config.toml
num_hidden_layers = 10
hidden_size = 128
num_attention_heads = 4
num_key_value_heads = 4
head_dim = 32
intermediate_size = 640
vocab_size = 8192
hidden_act = "gelu"
norm = "layernorm"
norm_place = "pre"
norm_eps = 1e-05
positions = "rope"
rope_theta = 1340.0
rope_fraction = 0.5
qk_norm = false
attn_scale = 0.177
bias = "all"
tie_word_embeddings = false
parallel_block = true
init = "uniform"
init_std_qkv = 0.0442
init_std_o = 0.0
init_std_up = 0.0442
init_std_down = 0.0
optimizer = "muon_variant"
learning_rate = 0.00589
lr_mult_o = 4.0
lr_mult_up = 0.801
lr_mult_down = 1.5
beta1 = 0.93
lr_head = 0.00613
max_grad_norm = 0.5
warmup_steps = 200
schedule = "cos"
final_lr_fraction = 0.1
batch_tokens = 8192
max_seq_len = 256
doc_mask = true
train_tokens = 82250000
max_steps = 10041
dataset = "wikipedia_en"
Each number is 128 + 24 x the weight over its row's rms, rounded and kept within 0 to 255. Layers, rows and columns count from 0. Numbers have three digits each. The size before them is the row's rms in percent of the matrix's.

# layer 3 MLP down, 128x640, rms 0.0486, rows 0-127, columns 512-575
121:121113153105126173161101157128133091142126133176134115133129127149137115147141154087165119135162125124109101130127130161118151157131087129129118112117102122165139076143066135161104171135131089
099:127139115103117136101083153134171132162139144123105113088151095128090121102146092145123142087116116119150154123151122063156132164094113154128166147144122115075116106119141134060083100044171146
095:113141100148154109134103146152114171154140117171124137076122179132130133126150134102139116139144150123106115128102163083130069121105152124127120108161110150130129166096140132125148140150146153
094:099184148124117121175126122145109132126119103085160143122116128109119154140185128140094120135127156105156138122123120154097155119132127086165123089110176120147054098139152145107148173128129134
098:145133170172139100131154144111111124132110165127135127159104149155162136134114148119123117189124107130137127099099101105123119101141148100104119108194114135110077147094138133061133135178127171
093:089090077141123150141136180142143129140144105146108127153145134125124117155129133099101115173116108156093123078145164147148120171183143183088157100098133128120103146135114126114075117152137117
106:093114153167127124151163157169107082096099128124081146173106108140164119144149153125146163187126114140040148126086103102098099122122089112160152133139133140140105168125109118145170096110129121
099:117126099149155135111092101134148120118155126117099126126143157155120151108153159100162102126127144110101122080098137138108139112149160124132118116146124152133141116102150134085123097121138120
107:126134157129129149159156151158135155109134138104143136135143166111131124108153104094110138116136165096093113123138127104118122170140108150126156088127113104122101110126164155142104130113180150
104:118108148123131164101082137115119142143109098149135152123121099133121127133086105125171113157160121135132154144120118150136096102080136152113149107147128091135114113144103161120139137107174107
104:103133098117158126124139142137145119134116156147146120137106144128142114157104201148083124091158157153179137169125125123124175133074118100185131106169122122111123130121133140109121114097088107
102:122168116101102119119090092092155103116130136134128114087094158164104133127091085110150137139093123159159133143120151137130161134140124092128119108151133122151140089092099139113164139104125139
093:156125131112110107136148132119116128086150133118156125129164110110125167134110102125133128171145155148120140086115088177146099102087149133105124127151148148160121175069088092094096172151151121
102:083108100114149140145120147114094128119157145170141082150116124137128147148121167107101155089097179135116098167119120092141113074194127108101104117135112124115120122139151118131097136134128130
104:140099128135107115105131112121151133145112143158120112148112130122088110133121113113113126148122120179122119093138162139167118148173131135159127124103118087116118131166097120102132134120147130
098:121134118135122125158128080133126110152150166096156087150105097116098130153120084104138090129121131149119107151156158150111112150124123085131103113135149149098102136118134118117147186125086135
095:137120166139117128111154077100100163136090166108094137121139131107122113118114145150166135134141122160147104103094139082138160135144108120114155108084108109183119143122145129161182126124087125
093:122121170120145194154123174144121137191110146112109083084102146141148112134106125126112161134113107146137204100131123122111159165167108137118157150123140137101093130154143102174106124130141105
093:152087125110127111153132119113155175115132108157131143120144170146097172135150106179117108162139107149084097139120079090125141108124168094086076114112135101117128159087119114096119111126174138
097:087140139151145103122155135108130132107115119154140097170142112133159117153115138170150142096139053116148143156100127115144118104149123173173121108098133106124096125087169168147162116179131127
103:119137126146174126131149120100122093160129138136115151139131120095139109116154112100124111156104143118145147139124169147130095096121202152141106148138097124139153138133149112092147115152157120
101:159146101099138118079117116169190108139122122109074145133148140126152128156110118127140115106120143134120196097127116132162101106119097112131107157109128167110107117122139101134141130103157114
103:106118158145120108118153096119124125150180152109162098128123142147131177156192099163130133126128087158140169166138125091122134129131125151101121100121113124116179105122101156123099148096131161
091:124130138139138131105148136111129163099131119102117116119136127107139142148143164103166191134094105147115135143145140092128117126086169055107146084178114123072152110145128120161133150118125147
099:117092160142134130101109133108119148171104118128107174130117177102137026103147160147136112173166134123126081134125111120175124116104133124168146102136109135098130115141131107138167167113144139
099:151178091174092133148132094117118097178121138120102077138137155125087141142174108082119142117124135115083111147126115162146151116165114105157111156142138131165109082148073116120152141125120114
096:159090119097148117120136108113104144106079148122149152143078164136120120118086146123150131137151127145127110127158122139114187110100112156132120135108127110132114154116110088121129122137101146
100:119160099089150139141112110121073142117155180126180143115160111146127154088141102142128087148160118112144116140164086131120149173113118110094128120115147154111113104133097131157096196108125123
099:112124126138133155129083126128125109095136121135123123138170139122098135092102174115095122146103144112125127095122148124142102175150121130061129125138093148104116137141138122139115123128096163
100:127174098117104122128150122152142116121085142128161142138119172137110129057157146134161108137110117152139127130164168147132099181124151174149136119117096145127137167148162125162156127143100111
097:145123110099202108123172150087148135149113102100065145124138137114088121099125080141143106146128124193079114152126138165119117147151168080140101131133128101145138161167133140109154153120137163
096:161183124176152142141113131161134134146122123184084128121144124146136136133161106133127098152151139123109086110098135141146134152118123143089154119151102150130129146135120132120104139135112147
141:162115131147148124183166104100108143140120152112146153162109178109079090097123157111125129107160126165112126094092141144118110116126110164170106181114130106115148146187080147115119101098181160
096:104110116114153147080111119166120132117062120114138144117138130094143120132119100153125135154111095106109167121190168125133111146124119147124138179158109122112116097136115105104091148139093136
100:129127164167147061146120111128123096128141158159141113138135117146150118159127089120171155099149114142132100123143141126133150104112162124074107104105121116141103134122158158146141154135067078
095:133120119155089088112158125085102112135146117089159128136097145135128115092127110136131095098142115117161102161143149137143139122151111107119096109144174134141135138132115100127161109093085096
102:072125108134122101138107120147152164127113145141144145104159116149147147144131114126128079107138110137139105153115126082107122150111125158143093145101138118110112142104133102135148115153125105
091:097165158178085133129146125102120119106162114104160122125143127133147187136100131167156123044136139123132098127135095101157141103126140146121134108112120173122148095147149136173134149149127139
101:125124132083144151161087121162129139120130093134068151131128084087145144126141145122121111143106127155106079109140139148083122135123152153145121115109156109098127145147136132075156148121093127
100:115117110163161133108146109134115141115137174118150105149108092106148127136082123161092148138154111127167144119169151098113157141120147089148126158141123155102169094082126121153127136145104148
106:135152151131102110137153148147119130131119144128146149120128131092156136132093059111169159120102119120148118144157087126129136085107116126094097134122141122149164128117120117136109123114128134
099:144087112137159144169158162080105128132169116128147141148102151121133103140092113129150136152111139155161154095169194170152103171132134144151176137101160114123135133155143098154146135142113127
098:078096073137124113143129128132148080089091134137126127172153093147131102125139140067146105115095115157130113147132100141100121138121121160124126155167094117159097121086105129115115097137088125
098:082113145106151131108155113112123121113141124124118140144117107166105126138095123140103108131109138125196106169081137115150104133116143149156169104151103151142122126122149137165145143110131141
101:101142134149144116108152107147125113142097100112113148138130101092122147144119180093101093086130163107128142115087140112105120111098170132142115140109109163100111144102147112079147094142120121
103:133145126122141114097120106135149095135108129108169138172118158125096109142081123115147069134148123177068104123153162124128139111143118085142103159099096119146107130166126141155138142173103142
100:111111155111094135130130096162104109096144146092121128147129126111146118137141103127080144143098140112173189127181151139149108162133166146129136099095127126114113091119165127143112187114109144
105:115117134094140120117072106170107143160095138106081144139146113114144135137144115149138144129168116101128112089130119119112138101069144128150103172091155106132134134146128139116153145111141106
094:126113125077160087110159131154128122105108148145115124151105103144097110107134144156131123150140159071124113148147113116161090142133083144096126140151092137071109143146146120129128102077139171
091:124068060116104132106087158113162180167151144119154171117128131156108108171122104145134105149121125143101112126124079082140101144115127161141132138161121135114119124093111132123135136103107101
096:114131131107126144125144185126135146133132116129143146110165133137175171138108131155165144138159093136120137167158104087130115142132105114160114158096143140117115123108143114182123123149086155
100:129153175142143164105111171127171104151119109108128116111112105148081195147132143140117113107063175131107186137074099126131120085093120093119126120120091112109183128127145155147121113119101116
098:144100145081134140117120097120138133105193144087108141147112096142116109136126118099125131098102134123104166131114154117136114112132124113109149078100099152090133115115146057111090122125171125
104:134114119096157138114121123101103155125158179169128136093126134135178135107102170138132116159098093191144128122124114120175147122168109095138132099133113120135128154148121159149107126113122125
098:137103111103118136096138162130127122128141155094126112127138125118109114145112109129129121112109155104104138196102111120156137188142118116102087172109109134110139153162082144123126120139153058
099:142154138142140140143171146098156149129111113127159127095100130146120128115140126109142172139123100086135132141165180185085129153128151123121130136131133141150124122159102137148124110129129159
106:095116121138140163079121140128126141141129116144109165129129123111118150109138124145116076093133135092129122149098126175100098115129116122129086111132127137142138144129157160133128157123111159
093:156151158149135118154116132144121146111126160121116141099108168130080117109157186112099100143147132143096117098154112147122137133124117100153176106173094141119147131161139106142138102126120109
105:164179151079104159151143144090131146095125144160169138138138118120153158118077099139127188093103118140071159137110170098129147091121122124142177123105175135167131113160092105168157174139159127
095:126133132105089120112100129149141131132131084145099122119150111142120158114148141168132154171138119140108123134121115115121160089110096167150169120156063120140143085152141143138123129107141155
096:098129117146127128162128131084138152138099123109108146140126115155134175124128152128102140110129146144151107132150159161146117182116090135112169158154120128135097112125137130127120122125125100
096:115174096129168148150085139168133148151147136133099110074153114142114137091148154138129142108114171108129125126120105130155085164084120109075137090138115165134132151113147155114140124164139118
098:134110105159117132118098108158111112145169155122146102150114115130169079137139129109153122128090116106162101123112125170128129164130099210120151115154100142136120106123105082134142133154112172
099:146143116153090156154150117099131132102134110128135122116177039117107130113088171139157145117150113101153120111082119092138163155066127079106102151138088126138066185105164149136122127101142152
099:118123125120140110131125137125139136112174144201128100117144150155163118116137096116102093112133109084120169118110110128038134066170134095114124131124184126135158088083140125095106123119118123
098:121159162106124127133111116110116138122133127104124141153096118123144127117144112133121118166106153137115116121155185121132117141166116135132085159134141103068146095129114116090140084154146097
098:129112105130089118159141122110160159146119135122138121156151119119115112117134126112122118136116117100132142093205157139098137157155165115106112110151091111146124136143101119124096145167134103
091:145075082109143156121132136134109142120115133121150095103175149096116141146140097124141127144155151132138125125164096154132176119142133124146105110146123053101107098099153080106145148117101120
093:129136098143116108139107188121124135130083111095095097109143128085172101146126141127154145164112141143135145136161134181163133092094136131133148082123176144134134128091093134114146129166123126
102:133090157101133140137089122093153121154104117127098151119120140111107167120139121140133140133139148130163086116090139171089075153151103141131130158162144144105189146158153139141112143107099079
114:134088130130109130120160150160111146152119098122158159116099176126141113148129099112106101094138173119112152146133094141156151155127116106128161085141178155150155107132083112119143125143116176
102:135184124135110117135147108128182136182094135133146163106110123118129142119145158097153146133101149121110088128127122141122121148116118114119102139123114092118086139120151107175120159101146115
103:143137169122104125136146136100138151100168101133122085108138170147143129105077124180151148138096115152106127124130093139129131126157118103106149130116134188147126135075127146154118101140141107
100:099141103151125160162087146129120122131113142111151145112090138108116108116098148083142102123148124151181133179109138143082127158120149167127125125107110148143145137128095110115179136138100125
104:115127102075144139125132068176109159098166172153127120147106133126150138117135168129100114115128131165134139141122114143163139066120133131114131132120123135122166137094162136180112170133115093
102:111151154093123171104094127166129149145109137144100138141085122143097133097111157124138132093169090181125127074084121122151138172119164143126116173170168128113079160164158105154136151130140123
101:140119103147072132117137150120128110113105126143113108138152143109108141129121147119121107118109116154110142113094102139136086142118131137134113155136114115142153117145116160124188102152117116
104:125098111100120140128103129139122169112138132161103148132188106163167063154105094112121150171113139096134149145149110174142137114147100159114126123126149117157147116111144126162138113135134107
099:163118131117109101148085151113127146107151142119111086135130076124095130111106136165112156108114124145144156175115101106130124084199123105065131120142182160144140135108116152155098103125143089
105:151133141144129149137126123118156181119147139083140140129140108164116152141150109132134153157145095125162123185136107147086131164122103102150090138146129129127155128165159154093164153084115119
102:135121161103139106135090109133080119122121162137128146152119138125132110102166146128121155160115111111161111130123111099165090094099101106143128168105142107139180152125177085161154101142107117
095:103100100118124121084141127125140126133128115110140179135174149157096112134128089125101117122119145129054133137104100125140144140087114104101132134100141140139085110133133111110129162110140119
102:153161120116156128109103124138167071179132133157100148154125100148109113117136136178115146136135157129120122129077103163120129135164134157101128147155113116125105142150086143103150101168155130
098:130147137147143122127105151123151091103093119132136096137138124113131135128122155144117130091139111157116103120092126138107161143072123144157157088123125080148128087152130149127109115121152074
112:107139153134102066107170099124143130117139121165134192135142100138148110139108136110155182148142117132146105147146094150116169157146127081127116089099152099109180129119089111120129145125102148
108:169079124124114140185115105141106112100136109139135095086157162144125081141125157140115134131134092123141146176126190125120099107152075149107141134109129123110087114156125097207133133146142098
096:140133118155124135153103142084167146159163120161159120086139151163097116104102159143129134119126162135164101094112132106123125162111164150133142135118150126121143143108127106141137120130130109
098:121133089153122096131077118080124122146103115111120111104146120138089130165121151128118125094151134091145144093135100147132143192161166166175127093129104152138119143144067127150146070131115106
098:165111137158133075138091114142134168160122117115112137140104109161152114113161115135133146146122115102118120119145089137081136145169143122107149141145111130103120147108104127134111133153118131
098:182141131105125116118130122145122141136161077095097124162136115142119087112169151130104133154099150128114109126146122082156169100105127089092127090112093119201120131111119141137075096142126160
098:150186138159085157094160124166127098089109109138110130109122064106117095110093148160116086090143118085169084064105163140136153121123088134128074101080109170154132147116151125120128113153142141
099:178142162118098107136166121127097135079132131128087091130145121137152130157164122098101108088094119101092102112143117106186133114196144179138146133108125174173132129134133162125137100149181156
097:149101116142157136136126122131121150130121163112131132144154129088135160137117123120119101099134168072140129152121150112128143110062129143166158136166133090143140112128127119154126103087092158
102:094122148156112153135130140136122069093111137133119138151108111108168130134084138131167126113114105117070095062122121119113184102128140161141126153116104101141152121156123131147131144123116119
096:151122114099180127112154114125105113118118117113096117126104120146096139117114111100116123109149137084091099129081110129145147052093127126153166131091146161145144118155102116138130116093143142
097:144122117177089120137113148171086111124131107120107139095122148083105117151170125132132154111126125142066133138138113134141162128131148118117129123109153156092151124129154125124135122108115130
103:088140129149165128116113082146125106079109130128135130139109113088146127150124108098102106141129174123158136087135138126157132148117165080142138120153152129099104142115119130091105132103117095
094:124116100158157132130167113098122108152116093133156099115139092095166163124104125147140132114143133135157128145109149096084121159150142134086141163123117121174102094105166146104155098147107152
102:143151159122122151150128126124147127057137103144175127113104128160148100134133129147146120101074077115112122146150073104146114130122159127108154152105142150160130130113132138140135090116128146
102:148115151154116104127144168149124116133139139102145122133115151109177155126163107135113135145098132120132154132137112119133113124207168125142134096124124162110175115125133078082136154130098156
109:169186104130119150108131101158137110135120137114131143099093078138149111130129135105049152122134115102146155181135131129112074084135112130113103112146141123143146157123160132112087104106135161
098:174148132139133126110142124146172126119152122142160144126136142113172164167168122134122138114086132116124140110155140119144128100146135125169130114172124115154175125126123095120168089159092104
101:140142135091140142163113147153156106120120081143123107121166104152097139121140128149155138119171149122124095158097132105134117104119115073127146171147085111098113119162082150125103111154169106
101:102117141156144130124136158086078131122142108149142153107139131102100166111112154134157146126157125123120095105136187128151145061144127161160104143144141126138121138128159145140121137119114147
092:135150181122166128082144143098162128155195117121100102124164143153144146107155193106111155164125138133116144131118128143087158097119148129131126123138158096103129151134175125137133145167118125
099:148159116097156151096113140148120108133166138144198111129161144106149122133111122073125099124142068110085081133177129131112125106082080143167119076113154131148115078148131154185119083150126161
102:131049112107128169126118112130152155136118143100150119149153074126125104140104131127077160107126171125181159084115151102151135097105132140113111147093128075135091124124129131085119133092103156
102:134108137113145131128117106133087136122119145110191127121147163162113111149126136151136149085134092099157103145121082129121120128115122174132122145140140132168178158135100105111120082141161140
095:150109117136087123160131161135119118119109095110115108117114192095178163146190137129137128152139130145135139123120132153113174105165134127123122156111139101123139086150120149128100161103104142
098:148148123145141069118138110118165109151101127151066104148133146160126175178071092123113083149139118118063123163125115099163124153184144110136125109103115132097110091062130125122114145071111126
105:114081145126159092128142172141113138163114119122115113146029157131135163109129127126139127137123150116142134127121118138109108119187110142083097218101116092148163130104136160120108116133132113
097:116159111136089141123146097131138130140137125126121148104148100103091145133142147101120122089100165092126137070120120118077163136088185131148127143107108169113107123155139140130124112060157120
101:135132120121151128132148135133091166155107114130136110133100182105109127103141104136117111152136136135119168178160131114143116113134104155171161136112127132080140127164138128112120076145144135
101:145072127138132104126128117116109101113142113133132140128088084094139088107163137131143117137164121130120147120124099087086117096121175137137133119123141097139181134148132116152146132131138105
102:104082108118096117090155147155095145123156131123147120144148111124109113143133151121147115147177135088156117158127093138151134122144145113099131141192179105121118110091092144111107112109153063
100:101111158126130151117150137162073139154119106128130125146105110147103118111161121141111131089172118149161169139107148136112104148119134138094136148090169146137138167135130100103145164106110112
093:141130090117096105117110178164130097100118131148102137153141117146073136121103081160157117140165147105095134086127113167087110123132125155081107144178083142095166159133137109116068132121160114
099:103126067108124074129154107112152117122118131136154138137125129153131079133130106160133129062099125136115157146121142119079150158162115162109156118085145160161136141140147154125138103175138145
096:109144126145137102114185150152109096106110138170105142137126196131126108160121131136150126154166130122169108132168136171106107094113151138100133134126117141143126141105123127136119131146160104
089:113140139105150106098078143119125109094092087075135095120107141120151073143106122133112169121125139160169120144134132112133110167088126163137107137131132099152138107135161135142129134130113122
096:139181124092122172141173074116109092144140143107134090104117122107134153095148132173139164167131154134162162138128153159154087123165143128175115157086123146160138155115152144127123122131131139
100:110146143133103167134110131139136146142149107155099117115141133144098111121123082119123113088128116135138157120094164128109108095106145142118134120084156153102097141085146147081103089171169128
117:124127164095097107148130126151142093077142152159096107120134117143203116127127057135122154168116117139107126132162130114121164137158097131118166120151147136089104134083148156098085132126155117
096:145181156168110133153119085056151148139149104133134106087169158133160193160151131161134117125105086105172146129166121109132133121115109116167122186110136106104118108144135148105061127156108099
097:140147164121126129128140179100149148155119118119164143128118103115134158095136119120139145109118150163150105082131159085144150120115073074160123100166111155115124112151081132118122141097185145
101:121098131149124161136161108122136099154148076098111190111078089131102144113132111097134114126111102119144113096126166128133074154139085124147141099149167107124092144131105100150154110148153186
093:102119154136066132110113114108130147115147116119145121124114127133155132107113127120075159114089118125128127138112105132150114170109113099157118136151138144161113129141155172110161161119143144
096:135141105157117126131120128093116110131129106147142131106116131115121099123121154115083145150143152120141156114149154154124150119072123089133114129120129100142123171151095128140164165161081151